{
  "d_model": 768,
  "n_head": 12,
  "n_kv_head": 12,
  "positions": "learned",
  "bias": "all",
  "tie_embeddings": true,
  "init": "uniform",
  "init_std_down": 0.00261,
  "lr": 0.000682,
  "lr_head": 0.0066,
  "decay_shape": "cos"
}
Each number is 500 + 50 x the weight over its row's rms, rounded and kept within 0 to 999. Layers, rows and columns count from 0. Numbers have three digits each. The size before them is the row's rms in percent of the matrix's.

# up: layer 7 MLP up, 3072x768, rms 0.0337, rows 2390-2449, columns 528-575
# down: layer 7 MLP down (transposed), 3072x768, rms 0.0258, rows 2390-2449, columns 528-575
up2390 102:483527482458468655458499503525542613492511479490565547536483490560574530473487464452405490588543615399505487578583536569460481471446560456465464
down2390 112:551543440490487569515490446495393561540492489532548582534520520503466491514485563568466477546564477592618493536546527482413487413568451508504517
up2391 100:452476576511483583514424531608490574549522532531490552493452486504487538571418540500539535512465612510442568489435470616492484515507528553515528
down2391 116:516413529525544541503467432473567603512493519517561418460503496517582499526482482537500485308475486575399417528564466503470456580544483451483550
up2392 105:510474517529472563428532521436533438473553499436462471451534534502510499436504651475451493542576473550528448485442498442450429565517564442474505
down2392 112:492567501419535394483540404491446424526485551521483455422426524409550473522491501463527502550499532583491497590542504480490526479560599528475444
up2393 096:483447436573476536503510551559488578441477481489501490591435461485517467457519429608561428522562539510455510580522417481419495513417457573470495
down2393 092:428518541406503505464485503526523481467455509525418558454480503486477380507419556502545531533546461568462482502509571492444491551461535492555441
up2394 093:528498515477494508494572462515577522493440379592537488504473465464567466457419479491555494422529506549552486477485488531482453432493550546466529
down2394 089:529506498566511484455559510478438477557414544548524498463479527470398540486463467490501391503473513500503457408439396533534491502573417467510470
up2395 103:502444553675550485519510458485512600488591545477411533421530541474482576518475488445449429462566442408585513484590398482434523496500460571625473
down2395 094:375547586491484480531539515454637522462448492518392421445522523493474484496524443421463515467497492514516466478480523473516455539496523541457538
up2396 099:487378512575483410470569480568432490468542522529425536539467520497510520484494467477493456523531419500595557461530453439522485516530496563432503
down2396 104:448489529492543528539378562463557517486545543538582500517570407505504594515442515527576546538467536451540482567469504485533523490506499503517574
up2397 089:564563448506479544433433541496429483512536413553490509552524431514510572533398505536453497457575532476552580525516500441485445424482524427459472
down2397 082:487479519446497565470567477455421408457512536537451501466561549545497484450546517460466522529452543473498425533484499548503480523498477473510513
up2398 089:481533536483523471529519508508469564533574580509545512510569446489499532485495436518468502567482485502483506472500494480499487450449556506484482
down2398 085:394475503537470450489545524482414491598570610515524519500524596430455527425486516525435509473622481485493503517531500567480514554565536447609470
up2399 092:465600456589526507494485418496512590466531506508451412474498488509420474517491491539536462482522475539569455549533508463529503444490472629426515
down2399 075:489468465548536558484568529431555448526552440507533475463540439519508486469520500604513497568483483400460467483590600439459468516530396469529496
up2400 099:527461614462563516496483480576550577461452517540571476521463521440561548555516506500608543480580549525488439531465524442481407459521493524601480
down2400 102:446532522506532482506536520408451499468495514526562555554563574547488529404524438493496473612516477497485486446553538617538505467449562457466493
up2401 100:494547439528533494428466479408476388425489539475532505584496488519502498447529440515503514497517546423441492492494395456490362552437534475492457
down2401 097:542553429499564522449498489451424549445521528538436460435483556528501562511530512492582446559508495479562525539534539436462476528478478529399522
up2402 103:561473525619513437455480529470497495560460495473485476437517473532522435469537555531429513397580418462457473502517519472472470575456533513531405
down2402 112:471558503511524486473475463560472501510474598513465423455471519488408473471463417514586552489479554570517438491430481543503525505503484430483501
up2403 094:519503487565531474467554460481545553463574558564489484532509519527542531497511541457535413517462494484454552454437431497490443529499515458437561
down2403 087:477482521501495531489550466439498521557554555502491555534492514426470571490540450491431546471366470543461458469509408486463466469555586514414542
up2404 110:603481457480476537414511579564562574552496393546496439438491486465456590578540418451534475431434480450527470515495480574585503559490478511536560
down2404 103:484485504478518474622517485428481461505497548518486480426504555455495457520478517537516532530548547382568518465478507434550524486418566402493479
up2405 104:476454504520524511470473563473518464480450525571517513468563507512505438570509499529512573485509537502476461501530469585539507437449499583580542
down2405 103:510545520506530460485460495523493477550421593566499505504640550529537535550421538500502612441414415476510502604469482446507487520492499537413439
up2406 108:423499448506368526451426565516410496388510430590575475449500454510509504506584427494504550375470538512520572500489427498497389506464419533493449
down2406 108:442481416493528494447471510441545588499542455547535516461544511505548561534546504375489514487338444531425522570477492482459490542555507455492484
up2407 099:567493492496516472397618500506437471521516467448553460524542421530510516525487549483588405525446536460552495562512572500476487394435527606564548
down2407 101:555478521442513501535577483505556531517373451496411479506519489457497569445506592480533618470549557474538509579556567512514565534516519506411485
up2408 105:515520441484499418436478481521456469489601521505481615502497426520441536473598515543532547477451450434469460448553555479522452449431472459557566
down2408 092:467472396454465431493484559540518429526380455529584551566539501551453501444488454478520510565423493448528587538530447446526461436503447493465513
up2409 103:450509584552618465447490547521543461536440464609431498463522523404419427399417495502428586462530575593479491505506419558528455478525491547438469
down2409 104:525485472513581430448629520509478554543588510455457568479474512484448534537498528443552485514554569547552455513554533506462550530546513447570458
up2410 101:519534429534496615439501518518572457473514463601466512505522429471512436454491404432396554546418567483477495499562501517458444520464578493508483
down2410 096:517444563455444452553464534480459510564499460482449460522539546416510564482467544503526427514520419508434487428493509490493446534460454570423539
up2411 100:520498535507489425457473463429468564510545516527571482502492432454496445502606537418439444440517515485508538495514528520538549480489501558406484
down2411 095:499424454549433506449497483503517520527531528507451545467467578537488436502466547440500515500556568480591524492501557430499481425537487536546472
up2412 095:487419539551549541455451466445531582496504492499440527591425428512518421485518520493643467530653502544420445438551456558357499542527529540514526
down2412 091:465518473461472579518476395465414514455466576621554571525549455495493521470461515508501421470492465394461510500552525592519512551541481536485494
up2413 107:546518483564392513484432550508532452448429411542473649598445485522567438556596444535518544448550522469472580600539523534465521395549573522510500
down2413 106:473460522515387445488555508528491561492522399498483512511433417489518406561575449486513485505496493485479494412490452494474545525504604505512508
up2414 098:540523580477507527395503535574561567460560441503437516520487458485457627470581486443471547487457517544593396550532496440514555487556487530516572
down2414 109:534530536490477497489486453480445487464543503487558509556563494515508557448498574452486583536514506494594440502419436519501464447424553400520521
up2415 101:623458548581487541461401465525560533497557586500473523539508435523487517619453501537496604485512568487454405493517507466486430456433551460480407
down2415 102:550543550597451519490498484483470429539517493488588360514523537423550578446575477486491477591506441517530484513488555518495555499551534414465539
up2416 101:549487529567527439579632512464625492546550475491560459459483482550572523495544445517603439457468602539572471536543613497472475430428587480565546
down2416 101:490529507567527472513475516502426601414487560482482483508449534537456470451504511524539495447524410552386484515508487607491440473468464461508464
up2417 105:525557601573460513466494514523422439568543509427475492472411482514516530460502543560509534455549506494502527568546518514510527511539501482509431
down2417 101:644491522508524503469514500523476530492449512512479592552521474612423445491573557491493467470435460545390527456518499487488464501396502496443498
up2418 098:514559535447553442534488431575553483389543441440496542532511475484528498489613517520530499486626442544483515525441559509522566580421479428520464
down2418 094:570579554429441550472500495433530493426480447574484538538515418583430553574524585410476497337517528445537598475416464590515408506485484434413435
up2419 103:614591465532574482491537572529511524495499458464460459557471470458496501452485434533468527428449525444502452468527506460422444480464545506588389
down2419 106:430488490518449512474478462468497476506455510524515484555586514467446466495429425500417452487469477463496485451340493519604535475569537477525548
up2420 098:570531597508550481485518551508509519560571573462536415587493574523485605473417538434492491553508574587435500498591475444440484472546490519492393
down2420 097:463408449563545532534503511580414464549471411512509486577415518451507488482511493460482402424476500477481504549489549537475572477480470532484543
up2421 103:495474461534403452477524441497553485509625539478526474484439428459512471545537540562485497487558528471545501545482529555491430430499566498490473
down2421 109:550499601448579535473489543459447506566518538484443493348474525485511570473462589525475500511552513479485450531511513406479496439486443557492613
up2422 104:527487481479469531515469483576531509539576472456404563536513559470414474451567551465526566492570503510572522457487567450559424522491523539445515
down2422 105:406515474439538389521509457440525471433496447490454474462386502500462485550536546527546525459428484538429607499533526435552527536599454514518494
up2423 098:462517489425535504432481567481530484463478463552432489437489473489511475495478483495513471577512508439445480467529512479546467456564474567505531
down2423 089:407513508483546502450549481489481519532400519477513510554512486496503507565516503485526421525581470518568506499518377511594456530513471416533499
up2424 102:456455512543499539471387543524507595393554519413499499551513513552423569552528465491557422549521551467573496552522449504434512426563470502413564
down2424 100:469448505481462537475515560610397533559498493560545551523590502471471373485438453467503418568618507508543541473590573483483474453456494478494542
up2425 094:519498540524475448476540522609536482491442509511497634605529474424491520447519524434514516503620528479552625524447498561503475585470525592529440
down2425 087:547497576568530441466497501504520513544444468499492549526541523536574466442539583540465580491534613509474574532467516517549468555427554436432407
up2426 106:571519566593532534424447526505510602425477427473419548527442431531657461555581495571443405409489523560506502533552398426448500521482527571505478
down2426 116:536455508512464549493586451476438490524501423442436601519467437461500482544510471455444472413523475577454560484516464457485484540490488534498399
up2427 097:527477520560525555514481516488469439463460412534509478514516483552476537599595511492561444402531564507503466571504539398511464494501570548545511
down2427 104:532456461461487541469498522457472508495554520520618441562466492541525495524501481499463544550460439478544487501527539559549413468459495487456557
up2428 102:546384520475566500575423583530525481502459545573478572662514593448516417449584490512550534477562415530569460499459547561466503531435449556588525
down2428 100:506492527488454474601479475448412504415608575500553440494623591534443566562404450440573508503554522461468472554524440540509592568464563505405508
up2429 096:574407537550500543464497448460526558469565492530572559477413486485492492389443411548505492496457546535568496525427480482552462438500483526511567
down2429 095:564448432461515531548571546453411478570414418494527501538553526464454439582482543492520563534598390517623451452505422514536404540431440548486491
up2430 108:482411517462560600440523516504429496488490528489544502508458516615581466546439522563548456545564467422496556502569559494554523448525519555517384
down2430 103:414506502424560486538380434466578473425444557609552529577498516464445440477511599540539480482584492470438492588395501448524439432528461566431579
up2431 096:601426548547547521447435521580499522425449502518573479493599559526557432538530535537552513491575647583404562567525517547520545556468578515432495
down2431 096:505515550478485537469448504427441593490482478510499485533472504430467458463462478417518421540574529477628453481480512470492520516500490521481480
up2432 101:457507524463480534519541565528460490524559415504518533580423430471515607546529510459433487608587565583531493486572502454510530493502483490486511
down2432 107:558598457485550457498445504506423461430515526574533463439493506574336532534438504443510493506497535518442532467487479574472528510494599443468478
up2433 106:589449524514457548391478579510431520529429507523529507498472530435482539475460489502614458436506495486483545525446423494503481514427443504539422
down2433 103:440418509530509468571516496463449530537474452524535534357499534456442525473451523490556500530567452528549530475474497518532482508444454446459536
up2434 095:557508597477492520448515575529474479483569461603551457586466497522482521425536494573485558540564595488531514484512475564478469511456494436482433
down2434 097:560443437565551444483463537591446472420527505463475520488479502473461553509500508492454394526504405474460490517560446573528561431482429523579459
up2435 102:574505486544555525406458540562447379403519469550466502523448477452575448536584492475544506425512498430493431535452423471521505508411476550456540
down2435 108:455496527464449471549541512553473575523524463519479588415509518450514390460374516532496517473514431462468400413594583496489563550427431555436590
up2436 093:508489585565532453408594551561531526519600490507592474519485427507564542498455462426525486511529573503657484498502491535407438503537506537412477
down2436 090:506449475489495457517552544517414487549539407475646521574534478442446516464406457455423544434435500444476505488471434473536515517531443486537463
up2437 103:544475539561539569481537502569548444537566470563521474607534505515499482426489583514377523485458468514480512582596496416462539566517550551504489
down2437 099:543475493459546546499483538447524493463416466459517586401490545573481545550476561453474438519489503558426467544490505535440533489519523560497483
up2438 096:541494599508523581469334469596454495407540473451466441509522461507437519506523549499500482479505550381556503540551502569489480499498513590497512
down2438 095:496512516513501444494488625502463544530545465519577547352486574586478524556462579623428469479517472405426507535566483475542540624479454501527496
up2439 098:548458494490589561383415610447463594524460536507590513506468525459619497489484540479551549480551550551562495461542461478520567463509528561522517
down2439 100:480534574534531511471506542409551440560501544458386483555490456558483455476498460531554476506550460511477512426473382618509563535535507541517515
up2440 104:460560540463498505561487419496575388421508466516383519533519417418464486454478513443554420461507520563583445523464505601502427505437513523387473
down2440 095:465406471578595508439507454534438445534419487478510491469438517555456508545528432479597634459414535436423497557390555562489465454549556486509435
up2441 104:509551514497508564497484471390440525471497447483471558506508428549497524417600556521498427512510482535510529491489498433538466399508552505557525
down2441 107:601534446546466479452536474527469496560462644496489491524491456549410492429445585463448535472512504456482409521444434478418467511489456564540537
up2442 100:563537469481523433486493523513481507601475504534408502508546379409549476560461485527519462496507497507495556527473518510517416510495489474519536
down2442 103:469467449538598442504509514614472516533519524535394451672520562469545461441488544551506414507475496502475530513575558462502543480565628451486442
up2443 101:580526497446417569508450455516468450417547443502496426546550386478476615569507442529527379532483552469514450504569478490562517436423476537485488
down2443 098:491502514538565505470578568446517539521413473535485519462500548499461421442568461498445480534565504496525510569465469419500520496503525440528450
up2444 096:599358506509440584455489511505528471443516554395475515559495536523457456450528569546482475499589483570549525521502378469500540440426457525550524
down2444 094:439533626525478530480542485469569508466525512557407546536606515358492496527462509454504477485438541413536493515477549517606523549481451548582587
up2445 097:502472517476505483556465484432539485459508375490507485573514597491497406488548477497515555547552536459490552504526373434556441496394549604447453
down2445 099:513456433328468466567473496521422352566453642426527566497484475534627502443545493465465442509468541522475523481460580544490531489564519408491488
up2446 101:564536555436482449425426499532613481437432488462552535562439523550431498531547531426435493448420446579494546475421570500497444477509473501592520
down2446 095:483484607402470535495530512547537515663558500484385526453431454494529541546381465576526497533473484511492432439516561464497565443516462488470477
up2447 100:547513501547497566362493512432508485517524471463534435569456495491525452582436552482569478483543532428545547542453540506524535466465502600495478
down2447 098:476499507513373502355478438472587523510456493556542515478444501492581490584468525450494442625525490432556535465482566486513455618505365576400476
up2448 105:547537480557497476501440535530474513477405439511595493516453469509524502512537534531496539458491556538488509473450519402373518441537561445435515
down2448 109:540449469405561459483515518466475506543359531450560514486486512563524508505559401503524499559512503498450458439396550422609499535447514393558504
up2449 097:561503487534578487501553576539486578459539484442489422447497496532445490470558493553463490504521560477554534490571494477544403430534417529464528
down2449 093:562493457424404499476561488555530469564531519561532479583436494388532476506499585487525500505510593522471531552506438566561493515472546572566454